From a checkpoint of a small transformer trained on Wikipedia.
Architecture: normalized queries and keys, some layers without attention, shifted keys, gated attention, exclusive self-attention, hashed n-gram embeddings, an embedding shortcut, learned residual scales, skips across layers, capped logits.
Each number is 500 + 40 x the weight over its row's rms, rounded and kept within 0 to 999. Layers, rows and columns count from 0. Numbers have three digits each. The size before them is the row's rms in percent of the matrix's.

# layer 3 MLP down (transposed), 512x192, rms 0.0564, rows 117-165, columns 0-95
098:461535480507524403499595502548472469486503539446477450534436568503416514497538401471480421490500495534525491538573580465536458535461529479560474476449546543556518560562522512481574591443453486526521492495527511531457420521525495430512518464527507509472548521528546513482424483551451487487
101:502487487502543572473451499589484459556502505474471549533533511558536473494512498533495556527507500507451513489431456458451524519457569445513510519466498519495421443472486473551430515427432458585443545526540544397535470514538484514538437486485489521506488508465556485460476474495499540502
091:527492552535488485435462506491502502476503515490489569518498517500455556507534537514520476480485476483396454443511467524466459517530487502435517488495496507459465550431467431566531451476457545459503501486511485540481460475468559476531444427445422635533464470515407429491510477543476493515
104:529528495526518506467491549520523460514525477531496449487533527520475503500504503515479474547502579485527550498540605502508466579422493465546467538506514517453419535435560512470471481520478536531572499545513517527535524443589473475478476488516567472486463490426527475476502493485533534469
105:506443440472525504569551489492427549426464506480503447528445526507470522497477557482435471479508525490550526534511486459453488416471462487522503591439460496462511499501531543509496564493497546571482556549549451464454499518512517463455561518457480484523486530494565483521530471413554497529
087:442575488502533505513436433446562508553524506453487518485561452483465483567504434543497525469521455488544543500531470472482561491521520556524525510515541553485547493469529502471493536536545467485496421490445491483469525490447462497465498524457497497434535553535535481504501464490489473436
092:521479490459487469519595512465471501498543508469460471558485515495568523500502497491526421510481546541448545475538483510536452552543575504543500493490486509459496474543553436502445511526483548535512528492522464575524479441508469543562512492514525473491528458589568483507528521503450498475
096:467533554574501539551504514421495470516437402532443492516515563562516434488447505466524500518528449518553463498507495501471516468476492519488476514479497489379517500515595468491512528521541526466500418423445459582463510434535519462481526518511550487520510546447422512492439522462419476469
107:498506526505529510501503519531486534481503533502546491585520537548584575553440486516422458535506562492497433502523510474493438549513510452517515503534582446555503508512574486540517506566482498505528497464513445425428494465441476485489510496462536485507491516530555632521532517504468501469
090:484498560515499528448464490523489444545530526507518527435512497471489493515463542463472494502510557451550535514491512567507586565466436497429544470483466489480528491530529508530533442471467456465451556524462600415486433470481508458483533437467536446492482427479548504454516503507559524535
085:543494496433557391527549564445514539504522548469516526486576527490554409520518556533580493506467565558434470531527517533551513493531513524469485508484504599534495443469559477539468561479478468541523525502509533546442481479499474507490513514436478446461484522531568472476531495593518471476
090:554434484499432488507515448602522492430492541524470507514514474538535488531549514531499485511447480492581525444569490499552529495489563528482475557450554542523456494456565531541540518604558518547495518533563513459454511508460492463544529475547480510515554423531472501405505496497570530561
111:438463450484511472523515467470476431457557548538474534445552451499516515518577443519474549563458411458528486452433513497510454517508458546515488533603519566406547529522461537460571499549462500472539459585466559493448467553555523581478487420475544495474499466473536525506475487461475545556
108:527496469357499439521501512486485462554531467445498459448534519510489429448530506493520470484483531464519598540477468491557537502457497492552381486528513415497458531429495514512542472499508496500529479476480471538491425552483450537452504483534466468504498494562490523512513472499548552475
112:460459580505520495450509491466512487499463454526532513437519524477460538588479538474524563524524443481536467450546467396520484537584526506528459530486528458500512496430443452567490508444578536501435525499400528570497476551511503577486606501463499498479541468488509527428518485482464511441
091:467563475495544495454544533541485521491514468471514501532450476503558448441463514433479529454517596454472404495518579493549537531497486518566479503517494554511502501453479483457553492478513577517564538490482536580530550471515532496540462435474480406537521542435558488534546426518536472514
102:505474472467552497469517478509499518626624540493491495499433479511449483551476525502478509466511541426422432424488415510531460521529548422476500607476481530514484542482503474504467522512440559499510480530560451536543514493536505522436467480491469493496520498502545474515451473439428443549
108:534564437527534582469475515517514478540563520573507547505528473502559516503470499495558460480501473517468591509509517454514459498580555508495495461456510469489530448531463555438475526412461476500505552465499557453525432491458499467471581470534573504526442490557495519578491518561532440454
084:507427475537559468485497464432431500489474482516433520514511507520535503463517501478548553434457537510485494556537527522484483464516454508457515504429520443529461542474497493446468517467490485521524544567528521610458506573508509451487567546403532493599446455500487525452511531489463561498
089:503498503474435515574533624475476515434540563508481533514462585536553538489472435488461477539488457572516479492457410532529509536457460535505482541481453466539549542549427503495556481555469416526518496452485524459476428478534490442512487547533595538504443458495464466421488454444523484481
104:533521469477443488515556536538425462500511439491455541497466502550545546467538525453542479499563573531473510470448460531510440522521535497456500435469546498493490490451496499497481556558542542452450511447481508538547540564460516548478478491506479469537428460471502549536455573503518521511
092:499521550424537467493543487518522487494519440501514415470530514489413457526596485454418492505473465471568535430507543528559506512540558509509499490481430508459502520518465539469475499457478461459432455517473499485576535493514461496490515537480487454541557465438465482438444472521525498416
111:451515419505552532552527520538484466573451498445509463486608468523492489456508516506491530496505488524530483508590480515470488553483479436512552550461522523567535492436460513552493517464551483536522509471449522484453474516479469566592516525496516521505567537494571392555486532412530497472
105:474513422518430533533453473537493439518518445584563535499505432470534452538489483506458540482545600503531463511505454493499452508481487516530480560464510511479539507441448587519497438512516491478487529455415440512515429453435534540546451485550498452427477507483575452557496522507547515520
100:486472470575498508465499485500541483504499500471575476435555470517481455498474548449470484475574488473478490455451507487406547559524560486519494497543517550518486625505522506482517469447515426541560436534398505547509446456479489481508542529533531557442524464511430460553486471534522506499
103:472478556462490502511493491462493500495507567563453495545497501421421504444533457518494520490474482480479534446418475604517478473476547540509483477462558474494553414542548504493502488550486511474493498508465423500424531518429476629478496467547540543540593489529514487577563559505505554509
100:524460558530553511469471554395537532438495519508530507536490471536493443441500477517495519556496531531468441465520512529498510503459515437518471437510498537430540514439559437537530524502498485501433412510497503533514494553412473489508469532577546453470452520515506547466512508599447519402
036:514465518539514596459489496529557435491403512517497522506501556555495567525423460410518494496472553532506475461455489491533514406437496547447511429503550526582452530507459499543537468497580428512567475488445529520512509446494465471431489445512520437530538504471476501491429545533485518464
103:496429526537509482553443462513505487516561556465477423578458512490474566439542514482502566477496421475495443548478494561465526452466546446548538470440483485424463455513516482519504510468500509506545526468534490470478471527555461490558490455469466472466517550543467426494404492512467578514
097:531491521507548547464519552511500521464515482451522517473542562476520447468426480492429400529466454530506494424548473449560493499542528537428524539510459438562515497574493524478478481507488488547568489503496546533516434503521578546462422475541478526474475543483514489438455511440437495537
107:475589440454534506478533549517571502482510505452606513468546466542399539523543522437483475530448506491519473541445500488526480467486471565498555595459468547471534514523495501476455458468524475501510443544571518503507567511421507546480463462474578493557518505518588575398494552455497472560
093:460457500566486459514453488509499421510534448487560559485516476563472479556563517563459483503441597529488471475497513488461547546516470544487464501480482387438475399462496467524512532468414460511494439526431515449545475450553569523457484490495447515427489512462547542460489462482457461518
099:517482533517504455455470485548498598508499460438490499540445487423503545543492488546553476493509505495486500490405538500501496478446525484450525549473488445463483488467439467515527534501485451512517557532482486435465503476504526466490415494584479511482478578521477471430521481520475503510
107:518540529463491501477455503534467506510538431505539446463516497479517476522510573543407487435455452491489509523491526551485528498536542524502501457442551499511509517553491499476537470541477512483490481493505529487587487474476477548521465497461463517471466530489468624525466473537513555572
099:502482563562520504395462525465520513493479481524471474464534384530457585562503540501529487484523446507514514492433476485496510542541492504484422510505496557540512488535508473531496480593472476472423528477528476530487511573482506412490503503462487457558500498457531566468549509521490543553
112:483529519548470491539549535484487434564537444502524492478567412497477565506534389488439550469476480492529580513499466493531484522456542510457478474547527528498507483480488512470510455570504510515557545557511474502443535466539424477493440450468529504473496462547509563546575493473521520536
107:543566502594501511478527476481511486462464439505465492427497453492492500507507478472502515496488522567495526495478581492560467509508519553590479457521486541494427501493469516540526535522439439433513519539535478535549504447489482526527483490506476498551455502525443531486512437497483465455
093:471488484449576486452498501531553520476484523522526455488532527468462516471435557470552459476554533476465509496456577501519456434473521481490499496507452485574515530475477543545497526509394475469459479574406547481463536483521510556490536511475519542538536551560546491469531504496523446453
114:515576514489470458530561468470478523479444516516492473474520571531527426472530527555499528488482507527483542462569496505527475515458443481460462452505492483492507535534543457507516519488477507461492532512533480451588480507474431529378492463577534469597491521455538516446488509501420504460
100:490539525529509471563530526486503473473561459468520493543481477549486578512509454513510455481434571524461441497496458491472470531502449465504518515516509542513528504553543546447482494495517472537501439518455474471514482555492573482499561486560491474498519481599465544537520423555494533467
115:475566517468541441473595538528474494514543445490513509532450546417540521507532551424578538471465499490522538525490467560502558467505453555468498533485526504505530555437523534476559469565561459532500467486521547510472470583526468496490499527512506511495519464506459510500490511510472496489
070:485606507499476470516414472505469498505464561555514518517374587495506526446552548531425517448435472469486525517510512546505494489495484523453575487473459542544566553518461481522458430522529468427485424526481485524450561497510527545491504507450463477431506537494498452543526483489441510492
086:551432500472504513609528519542502473457533509486526590556563504439462530502381504461490462487504520507491505581504491498561562521490503501607567459495494510480540465490497487532465478543528576502495459547445544587470492472510512472491514441524527499500554410543489510449537494553568480572
097:514463475498445440457448459502445478423458469509495482488487508501490473538499607507447504523503526478535508479543426469501543503464486536543421532543566458470520532560561502490518471501488466641528503426479552470479551445519552534489533459485496459468545482564512507508472578580476447472
108:512498478461481502522509484508497528563456504473468485472417590411552525466523476482502541556476461616545482568476480484518514465481438443519504518551536501496464419464470457478494490550517496491437497508503520510437523506486549585567470525428500448514461474463517569540475517521487501416
098:560547497453385433446538553515489523476542532526555514474554490473527579518503552466534523440506398429478479555462466443541507505512491485401519452451489498436435560510531470598515515535472493487501506457527472513486515503459485491483556548476494490491467528490525532424462512484494500502
105:503491428444440508539507478540366445423538515504451525517491456520460521511525414513484494504541463497492515475557486428501514530457486514577499535526479463424503559524564487463504520507505529504547492478466500552555429532446501545444488497503495483429516449535499446473523479422461485499
110:532471440506492510544502455478511445506499471535485482508510482544494457408525599470514553536403523517496499473541500436498535495546466520506483459431484564475502508529491488552541464496519540500488402509553564533504556466542488439517525533511537525475437490441491455544529529450492507477
093:452539471551430446467505493485410440448526528477449497477534532532521447469560532453452503546448451579459575471464447528495507551457540516463560508483510462459473552513471531539505503508474514476548544509519510461500588506522513511522530469531453453516518480508523502481470497528452515434
# layer 3 MLP gate, 512x192, rms 0.167, rows 118-165, columns 0-95
098:525575513511510521494495528479531461602501550495517490558568548491529505369481532548507557515539558549496544496507446558520514542455518493556502504525512475505488414493464514477493524570491537558519519578468498508443445540522460568454490522537519511539542550515475547404539502480508567444
096:470564545504442545502564528515433467545552505460519556529480524479478569462489551492483549411442479463511548509439508483455476505491503542452500398556540520465440491548488539481500471497517492505485493535572435422503440565423550536482549478416457608478465485498507547487530473512426447511
107:543478478473430511479474558453471456466511520541514479505463507495471535426478528530442491536476492500512519585484548576432529570477463472550534550499540512553528437530527518529508456471417504417433475503527431522474534503510502579492574447494545606513443517483483513466474493500493499472
112:472494527445469529556476472471464547448560435466498531463519519480479501499474503458552506542524489499477520474553592522447501558573562514509495512508489550521520436516475481492531477486525490441504506566494501504419498462511461505536580462460537479521457531530500588465499513555473528538
093:530460453462534577477550474470539408495479522482441495584498535459490480548480449520559456501542467397516550571562572541576542545503544556527434509524427499521440473562562485505520471490491494465409434515525515479488533549513477513460479488504461503455456512511488490500519559524490416567
092:528443526487533470530486538487509519520534421493425452539532584449488501538494482512516430502479562408519559501513526520508414459494528483448502485504499495513519422459391587537407502467459556471457432505541552516533527513495464564484511425482518451490471482463502525409450520509417561471
104:523543576497537453530529512470540490511595542467434549565536462508479514457522463488536539508585514434501465463501504532503524525555562470540461486522501538484479510557502581506489503487527486453523503515515524516551480533505492525511507527512550508463482535490532451431492535547502511427
111:445535535511503486522493547553512492515465465470565546512466491519499561539509411518510554484461571472504500490521513540557442499531508493492529490521459537461512533495492510518525524514545450545565536473490545510491434425480447499532480380531578536568542597459546502540494523488517529462
096:515552482591480528516485480471552415501569487581499542498503437523499579518567504526545522545425546498480410410509508441460473506499521581571502507510480470487430572476516473473521439476458509445487511584507463524514558492465445525463494450535499437524524492531446545532546505507462479518
082:513519459397498467474536519529525495510549529518441562521523547500522461485479544529537417498461514474486480441499484504498485497463500534408437492554479509484531478494532557458442531532544486497523506586510514497503518541565544481475432377502465516461487449494519461458527487534510486496
091:437545467472451491448498543493519500549465532453487551473503479509550478473445464489495563542480560520488434429494553442515534453487505530435455469522482567487569549546460565530493500573466514487529494541450490452529475478529455418515498534446542452455494490561574512460501474482488492519
113:489486487440594501570484534507467509518449566466511533502485563491465469473437504470459504450485527397541542565441452564516497580514497520479533503500516473525451534498563531485434586529506533502585487462505495488492545498459517486472483525435495461554533499567525488524420429484572453524
104:441592471474469478456585478477437554525514516509467463492616559474576501498511519515553543521528552467472537516552486505534458512498522506495510499512514473567433461545494494475511550577515535457471493565459578523498523529529520541529554521475473498547525509507480538511515534556505549492
111:534556571529530498514509525492471563422477474450527483468456429488532491491521484521465424447504459560508513536479521518523471499439449559540459474499486536447491537572467456441392492513468508516479486498514491444548547479542506480498448482504485495509463474554449440528560503546506540499
090:472495400561466435494520460442503489551409534560477543502553568536516484485556490487393485571527536570525503501593500509470454470496542482517518531534471531441512545512517559501457472467567418449529527479557529556514526455534521561469478559507468518539513542514542517485581610477483525571
100:440482523475495426472524561436433467486537512523469501460518481469475463468525502499533570446490486505484493418524502557507530480453451572520569541494414435543546499403449481540455555475505503493530427478490476562453499598489520508549572490547511468563500500513505416536552510424505532523
101:567483523532472447556515555482508516471522481489494506551522504545451471435477614534513497518544484531543498499516548514468473483483524540496498507526479451561490532495544539484450506430459442469432494531528457408501638521491455519469488456452417450498503461500522531492508572498522491558
085:555579564521458480558511517492508507451502504539548594514558495546512460480500487430466541545540524492487543487460520546524453596477490563493465477535493549555515524430502526546518485507542522523502459518501505456500510580473547466498482497575467480471446472500426567486451502506512550480
100:514513464482461477475531525541471610552491481379510393564514488495515491518494533478464473506474533529541521536496486518479513486514510522498457433442532495478528588464479531484456513523468513480498501525520457496529514549502502419489495571454543511516505431453455494466465463514571451500
109:552548474475494383485535502470475520456534513509437517514587583538501520491540512490526486497546467531497444510514541467516525478425571557566475433507450476502509508581548524509514510525486452586462439476493494506470536468530549486479542506486467486546479489506478487482463524463475497475
096:523538457542444529472496520477435500473449545486514467533538545541544459470419543511547470466487508399442471602575509525534489521453474493484468504571511530483468498537503564459455536521555437528524481453540520459527488476560483526525472405520507516427532462432454546509558502471552489551
104:472449556591507569503525481473556497529538610474502529462457606509460500480439545483514532544459555570502532487509520447496529504492531441465513565578539561521525494457495551426535505462464430516521500475452512542392461585409474518532488548539454522427500498448438453521504476454528520491
103:487550425543451522474559527435484517503494502525541558472434454429538401482499550482514455538552517592483556511538471520503460457509487564467488506487516470469555510476502458451502449585555485478476520468487538490483514504455470525516451560554450465517494549489459485428482451479505487571
106:478469522462491484568474525442540510464550467485448520514492522492587512472461517499456472477447545565516483426442526491512526504511552426533462552499390490498518485531550520532464481457441617537483522459533524461589440451518413488474540526471489534485538553424580506404551542472492557524
099:500477518553525499493479469450510410447502486588514464544518555499490463533476478508493484465472518516408509475484450433520518478437529440511439505548484468581555535488496417509496517456478484608515509470520582471523479475433507460517455570543474530464445484540501494436433454485522520467
088:447509507504442510446514589454463564471486460507488534544537452491514488456481525419558479536558581537522463431516498547462460538491438474507478569417488503493591502507576505487468426457444591501468546470588531539453492498473503505571501488545492515471465418541537560546527501501537577436
034:489598523517493468407506573456489494518492469544563445450489519466496514545492507481532474546568470568517540478483557526534537572482473511455493534485487486436503536474544495491520470467477488606481541461521492453514411489477541522423481501547565497476559532524509446516533506452528523512
109:542483537518482509427545572471530510485488508447489543517460481559473526490528516529485536468563480540491546503392466553541550500544538491564543463507426490483460435495562507511468514474543543509498561536502504448455468503478480442586497451514482523465495549565488461489453466491465537498
106:485559525534609405516561515506515465480423461472477447519494528489518524526505524437485499541509485529534486500464470473562527468485547507532494487454508510548511564501526458489527546499517508531593429519485484495540543463499483499515521502488472551486544496442545528516508503476446525476
098:553583470491552507436495559532527518553506539420437489487498469435479512484493466457490580531509598501487610566472518570531530486497512498495512491492501527492506523475510542482576455493487495438514522496446495458516547554488539546603519495475487424502470555418539574491471548429548514583
095:529505569523459468467543464449495456490576549468493498428559477470502506389566481454448449475531554506575494532503467488520455460550431553476411491551521509442444541570443481494469530529431521500551490494552510453455459441587517525490448500542514483479419525481478510529516473561512448502
106:524563454461476499549519542438501455514449499456497558499445519512532480537442505482489414429471537458486450485483497463516419554529508515563501489489473572508454472583501449417460494511527505466526458450561550494460492424539472427523468471513609520524485538515522421546449492520554447482
101:478515591464564522546545477499434440418534512481507533472582413495480497523465493498577508523538497517511466478453471391432549480467510522453525493511563453480594528472514504456501520487510487500469524539409509555409510535480529555464574522537493501529525511503477513556524481512508527528
104:566454568540457551532430512450557523444474528546564536543499547501513500478479494479473467523448501471472518478433516494516528552524525554412475557538471515522554505512485474530466487463450546465587429444574501507518544504486477466442535455595466552488478503484543521458502479504532549458
106:479444528543501456488554486507513554520604503526509497535576521468557512509566521530471509538453492443510498555474456464475501447530514491506516492525547455486557494568461473407551499494530458468521522499614496454488510469558472480515451459529458541559487508496518525458521546538569529535
110:540592502519607443553525489447448491422434498459521537451515536536467552503477461486535482529553504466474467506438444480482522451454479556518501508480512539499419535461439537539432461525479522441448477541483559490544503463508470473501506470525453520502476532573454496475492461552475478509
109:461480596480542483525489510459470501517523425556447517482578448505557494477473474517462563530513558431498473466507483470491554494488455453524605569524549454474564516496466508458473500492489452493509455449505493540518562461519526536511502528481511476500503525561522479455545472491476533485
105:482521487576496562485500506575477533516447542488501481492501434477553528467475522540537478470549482516460473424488468563523487454532413448404452446476540508527473596502510515515553430502551511504522445518526505442555533475455445475481480421537490516508509497514534457583423469463424483482
107:491569490484479463449510597495429562542476478549554560438452530443476472493529493493501497492473550504504525471516492547530465530453474507485466414536494517497521512443506522482572507496479494461445482508494418463550463539475529485453583547534463540541452553474475479435518537486533549432
105:557558511491496478509536525492520554517517476459548529418517533477502472448477518492478435531487446457442488468432503484486518578491506490490521495483495487502559511508540471412520528440501562478531552533522534473439515476551479508503540458440459450557474611452454457498493520534536485490
072:475475584521536497565529514484462535479582521487450494478527429452545500465434452466474486540439465543584456609512501443537451544593475468479520491538493449476508521566539472511497526468524538438506491428548505499460475551516496527416513533513532535548538514477537555487445551490504480508
087:555499522586537501453489498493486564427477523549515543522499499482437455518537516506495456499515534519572508535456494490506457473471475438493494476536483462522572474454471582523460436582546499478463477440553559568493386484529511515467534483456583606507523454555537481519506431453467501492
101:505484476537537613443492528439525488406515485451494478545521513478541534495518553472479534544476514431554487426506511462419532474445523497531545561624509547501519502514471561537523534457519512495468477483484515522495576461486565537497499409486404572405486467453511561492505556525506503530
103:527500454441551528434528473461419516533425492457521505463494551450554594474529444550534505579470484553548498520522507539555500550497413527483418544504446518496531491419533510473464540458510518504502540536528536497501526447594456465542472543526526453503503597504517499524432415491450511436
104:484466493473557471530454511393507421472555461488547535507592453551561480548400527443513439501509461499534504486568527509506535572457521501516447518539411551501528434535441529445490550454550537503530527500427561502485520468516522574481531524490535453436529526519425475531513498527496512465
115:489509477503452512555583528512526476534471536526480473528538594441572432534464489520507574495435470468509420507472514551492478553508459415506477502524521482435472487496574477517539477495530514515434417459492454505460526444494524467527462486472475429567507422504471500483503436504483497476
110:519548482472431578499585547501536480492586469504497506461479454565509442427359510528539489504483483483442517529566472474567500575478489528499491540524467545481527449593500558509489498479555530456476434488490536510498528514485447408473496522473480489490442523522461533537481540486498565444
100:531527499559602466485428559556454492433489487486494532510508540499490536482446507530600603455492505480524404619514505506498549498511494466540525540515496509542489501550421487578510458568443534507446524500506508511497434478556523521486500534442521551535567516544464488491486537444466525581
# layer 3 MLP up, 512x192, rms 0.178, rows 118-165, columns 0-95
106:511512522502492557511484508434464582499494543539460491456469515561472517430510542567535521489493456503423481550512479407490448504505544483557470474499514442499526428505527434473492535556492500564543454552533551453508474606548498447418491537571527532500559488520467516410545464501526535500
093:432542518537465461498541507423560429540517539426519545525487461546506511498490501443547543476465457416538507548477529510495478513538512497506533484486518507513508471500495485517489503447540534480475505577555487484510362540437513571550558418530489568492489544505536498479514467464469436548
106:517501518517480581511458548522460504501459534571471470471502542480524450502506523484553541540492528559510484446456523458537473449410457568571519488490562461532476528473535503467500514461522488488539529518574530465465485494526509512471479544456499556551427563459547487515483575477566593473
102:470491480475500505449563489470483529512490496485456549512529492435575563425532511469465504459570486480467492534481456579414442464529484476534520516478478464548496531435463479448507468537427504498534484482510520454449440460524454474534515453513531459459450496456544564512472445490491486500
090:456535458443508509435466556460514509483563481524480485487535538518529502518561455490520445463502464401526510506573578535533577520563453497497462446536478481559476498519521521526506444468571519544469410471493466547500427555541550536509519465522431438465442501495524502483488456563465486550
100:549518526496515517533514435460533528500453536470598537446515470495455519447449455508480515528463506543440478505490500478619481443500516582472501589486517530502522569468465537469512554485507496471527559528522494444570536477498411474527461550528464524487401503509500496528536469473536471488
109:455515447476558542560514522490514526455467445510501483488460501548570496545456494502521496483444496533523603469585528442529471502515487460482529459503495442530540583481564484575549437532480545495466509374462443524499449500487512546511534505521435507436486503452589516559577467480523459542
112:522524468473559519558518533482520582518523478559493486494543451533492453473482462467469469500485479540491493487492402520499516473566493499515504466474564522580487551475500489538489457592539481453470458553535539553466449473460506554486550498528520564520438502457524544529507513483548539500
097:427515497555506537514516477561535473508506544434463556514484456458571482553503509414573450444548377457556530509448538463474545502525462458412517480489474486496531477525480587536559542506546462451481499542530501464497490518507493501423467521512537528489512499493528435496478544572417495472
082:483509519518511439463510502407530450531454466471514514495542527462486519528447445533522511500516525557563486542493508519581496480513505507508575548535538544564534491429429528534450462508468520476508571463576543495488399527490432504480538535502506496522506467518424513495545487539485529465
085:464532532473493485438526575489493543504489484510496562498436490444549501471426469523487523553478465558484417507531528446498489470494536538451414504470480529469535553502471543542530552535479532491541578488464516506569476474469507463496513501466510491514543484495590454470476511483497476569
117:574501418540494501478460531467541547405510474504490494483512517552478586501446492522476487499502510474458459467538567510564438479483525481490456509489495505502465479498484515462499523579465483499484525504510471503469505487476506479576455507581538494482481442499564530487548531485549565543
104:485497541449505451457491487473509529533476517478493484441497461513479436510542532530493493424492515545423476541462450526524482467459528508611516536458483481545509445561470516490491545513531504424534484530476536492491470457520563533516534528558555523528577575444463518449459542523510553534
110:536457476486553491550476561522532500572475477434549550548516535509450446534503522490446482548409488495561561500523395450480578529562525479506530493510488468472477476516472459495519457472581450529417445520526565515478536445499489489509539495483535488474568567511533500473414493431463494434
094:519564445463479393494469427490512532491473515471556479477522550513528538509470480493491531564530478522534453455522506532468533508487431453473515525519423464475464522460458460482480494526474551497452506491497474515507438508502479556485515438441593501432491516502479479487512485462574561512
101:486618509537495487506547565547527523487444552503549535528523477513465507471491457489506473526514443553565532484437556518487537562469499450462562532495478462464484483482506527494532522495519577491491495488505425495480615487543434591412549459373486442450525443450519534425512578475510444551
104:544511501523521487523516455490561463428525513484459502575558470472501432556572523470585537471500488509484519461456527501537456443543537579453511502496474503480466546507486448532483551485470445399548520454553510451492515513519517506543533505558494514494511487540460529474550532519477571523
088:522457493462468485498559492468544497498498494486508509509539551476537587525421475502500550390514478499458443573538474529451476500507464547498482535537481477475442455571556544494481474542454451487508525427554495482611534474496512441515523452528584512503502492512510605466489517515564559515
102:549538554559610488565500535472500454449479507504469507445458470490552551489513412486539492597479523511512433463504497464466502576562484511498500503588487504517473463530479469517442429514509521519498576521524555516483450504509509520521476578544570562486512513544556506514445506536558442555
108:468488483500588583477473494447425468535530505498483480469450498499534450536466521506525495517582481533515514471548530514515486449549462497452448498514425470480537490519490545503489511524577506556477522487464491489512486506504463473523496497506450454486557545493467432492434531500557505580
095:551541489486544533500485448499451520509499545497517479485464539516414533467520490494393511472527459464535492543428447486469460535527499487572472555537539525414495539517497522493512530505545523514564552456472462564432541449400532442532494467517496462492530496509482426493519584508502516523
103:516445543579526437510514483529506510475492433496468503422536537448490554497446512533468510457399465556521519573509513456481462476537519449460528476550517524578453472468447488516463473494455519416518517467420519442507496506478589482538499490566519556469599531539469507499476473479568496495
100:491487484483367565490495525544485484579548477530500390499504415471533481531505509534496488551543514468510440520516493502510479419506515530510484500547539460548496394500431526463526380480513430474465509487555522479494502461473488535516545576491572515491521540509493536519520496524460523478
106:504419470534537472517521511569611454504484386542567487500429464464441453508499512460548508475448528480505410561476543503519528515459458557479515531561519504489488481499486538491511499474530476459506463568507446503519508541501556526529472512558505483510557519521482447536441501526401464473
096:540519452510465515585464441421508561490500467530525456592465528475440535460497496502491503525517443536524474469441544502533472514470550505489444469381548508522493417509565550505505454499514481500522457510500489573502524539493513460456567516510554533539537424533462544521464523516535486510
098:503526551491533504441545492477473545504487542559444539469576556538488452524498511521499568509490530546487504480454506652493486459522437485421514562413472458504499474506486465440473444471507545509526550519443514502550524469504475465489531445490474533446483486589483517547522493455477500497
037:559498505515538504611484499529455481491442532527456543503440496486499553490439445489524538471460471513537494593486500576500505555449482525488541440506534500483547554527494483482437527522502494409543517483472551507478525550456478512553488514557524450546438474504500523507541500545554566445
111:467505496505454574445506516518509519469490481552527505545449517433522491547523525514523516561497515467454508493443500493563516492505486466561579488501438509541405555476459601508476485482441482546489459558469506479550463480475506521548562514403503540508566521533471465494500489452475592505
099:585515515569488505487495531462501523479524490564521478551481488490522494394479476513556440545507461524443539497436489506533475462542465522486499517499499539492574530527549519436466439492448546424516479479446479585491463478482548525498444506497534596491487519557524474479485524480505538521
106:556504471494459549467513495513493542528480571489455518506484470503470453490451482432446397510451518417454491547429561540553578474528513524417523530569509446478498502662499560487507463541500443541463511488505474481536566538412528498613498514570508506520451456430538559543515535467505503481
099:453495501524523537521499505448512536483458460551512460573534508533479506514606515497500560518448428513488492469517475419448524405487465493532544472466473540527510489463541514501487509556524491535524586513436546560480555487482529512483594500438530507558547502536530475489508481471455425444
100:396461441476538501505456484545425476474505490471462581562526454452556486423474514495543528523500464499510545519529529503498566563480508520478519527548477560502513491508497551465519493485509502558425509537475456468568511560525530486441517481506501491555537602432463414586497456431499494459
099:583445525480448469439511453507553498501519546500532523530457536521531472457552495513472453459496480490522527450511531547536466548455486618526445475526510538489440477564561475539487470502568506385454533501545510564536533534521449507471451474503435480478489485605543490459494492498442452475
104:539521456517568501421518409491438517441463522502443514536505506454526490463478454481511461476473478564597463467438490536468507463504505452577529505456513488505537565507591481443493471475450541484449497429568489470430432508486542590545492523468543477463532575499534490491512523491535482471
113:421440495556452455583520489499536526486503529475491485491486540540489546544555452472416502503478500457534460472497385484468514554469511481507536547548470536494534569432483528478486511535482494445574511509516504473496499458540546457517436479521523520513550542528518484523448476537532514533
112:533500517421518450481469571473537486493511520518520499500441586536455559467507476475496565426532433492503520503473484510515519552575456515547507578531475519488491514537460502486470455522428458486442521480492515501532463446523471464530505471509425568506485530556552487481496488462497505502
094:475507499545476514425422439502530544508538491453500469447435531521488503446550484444490435429442510505455490482462513500539504498457488539534481387439595540474528487521527593471492470516492486539448476525495527491468548515523503504523479480486500561432529559534508482476464470512455405474
105:417518522514488533512484504512517542496509516554516506511494457453444386514430481507455456527471497513472429508542480500567523537503527517432491479397484452532504591545536562515472490544512489531465484504511515486517479517514488541403420488539498502462532458424495525503514441504512526466
103:540475499430498532486469532456510510502578512456592501562519472502528527429525462522522514575506394596495507501478465484452441561611434474511533453505523539545446544538469496464438497512554505510462536500476514509433455516487474535508529499507490480490513490558496519529522515553509521498
111:518430499536553489456530485507494524503474512447456498571516513499565592432500448432551582509516511518515530458469463520422514504510431553511461520475486495474486500532455515526462483555587480472440447475523484542540545560537563548483535511475531556469467429532453481489461460505513509501
077:427527483480425465538453513478546464495472524583516499528431446522527511496477489538514526438544579482495483469514472474496538480488479470563388508511525540433522510486500503512543591442544489487506518455520499525489499480442532508480521546485554531579526537508503501510485445534519471450
092:569522473581598597438483533481478546491511496457538521572523499463456547559429522481571469440495460582470501504464428519526503507537459487540546439503476551505486457507493499447497520482513536456443427504488558534479434461518497463496499503501526478489458437478518453507550402549500494566
099:520522564552473445505497444532505494551498494425475472575568445504553538453528469469450531491482492514559435507443529479543498493492520463531476575503518465508511521505501486551436455522477531456447570530543567444491506440598515575462473411493506503440467547472510449537471531523478457500
102:522448526547548549463468565485496569515444512486534538495506495543463532504495545535479510533483441501556488518500538495540501479430422453548481488470444484520490510423488509454508502437534484538477506578514551498469543462506449475539492539477468483501492531537593422550537558497516514484
104:501493493480455532502441540490579460517453510501524522489510512427597529500524536504514571505528497522479501552495424548488462549534419473527464566512472489564438502480479438555456480504472544546503458516509545527408500440498546491456476555483458578539513501511495473467452456565489508575
105:416472501437492516618488480548514476510509579542450466519502504410465447540504431558501539561506449442425491509535502474447555497522489427560504469448490540502513487477535519499507412476478437498528493462487494481492542452532524476530494577480573441517497457532407497558619503484501483542
108:566473525533491551462494492497519544527512451506519556516474469494510446485463454542470509509529510491477519603569473457463519510472406522496479506435501501544556421520510507545419429530507468453427554551504470438498535509562464486513488452520482536498443516461448492507530483519560538541
102:508438418523438499587458505515528439523505474474508530515503511557506507529527442559548432443513506539505534511532506475513487525420485488474472584465470466502486527435558510525537539481423483459486527543489458484488563480434580545515470450510509505545538445505507496467512462536548498415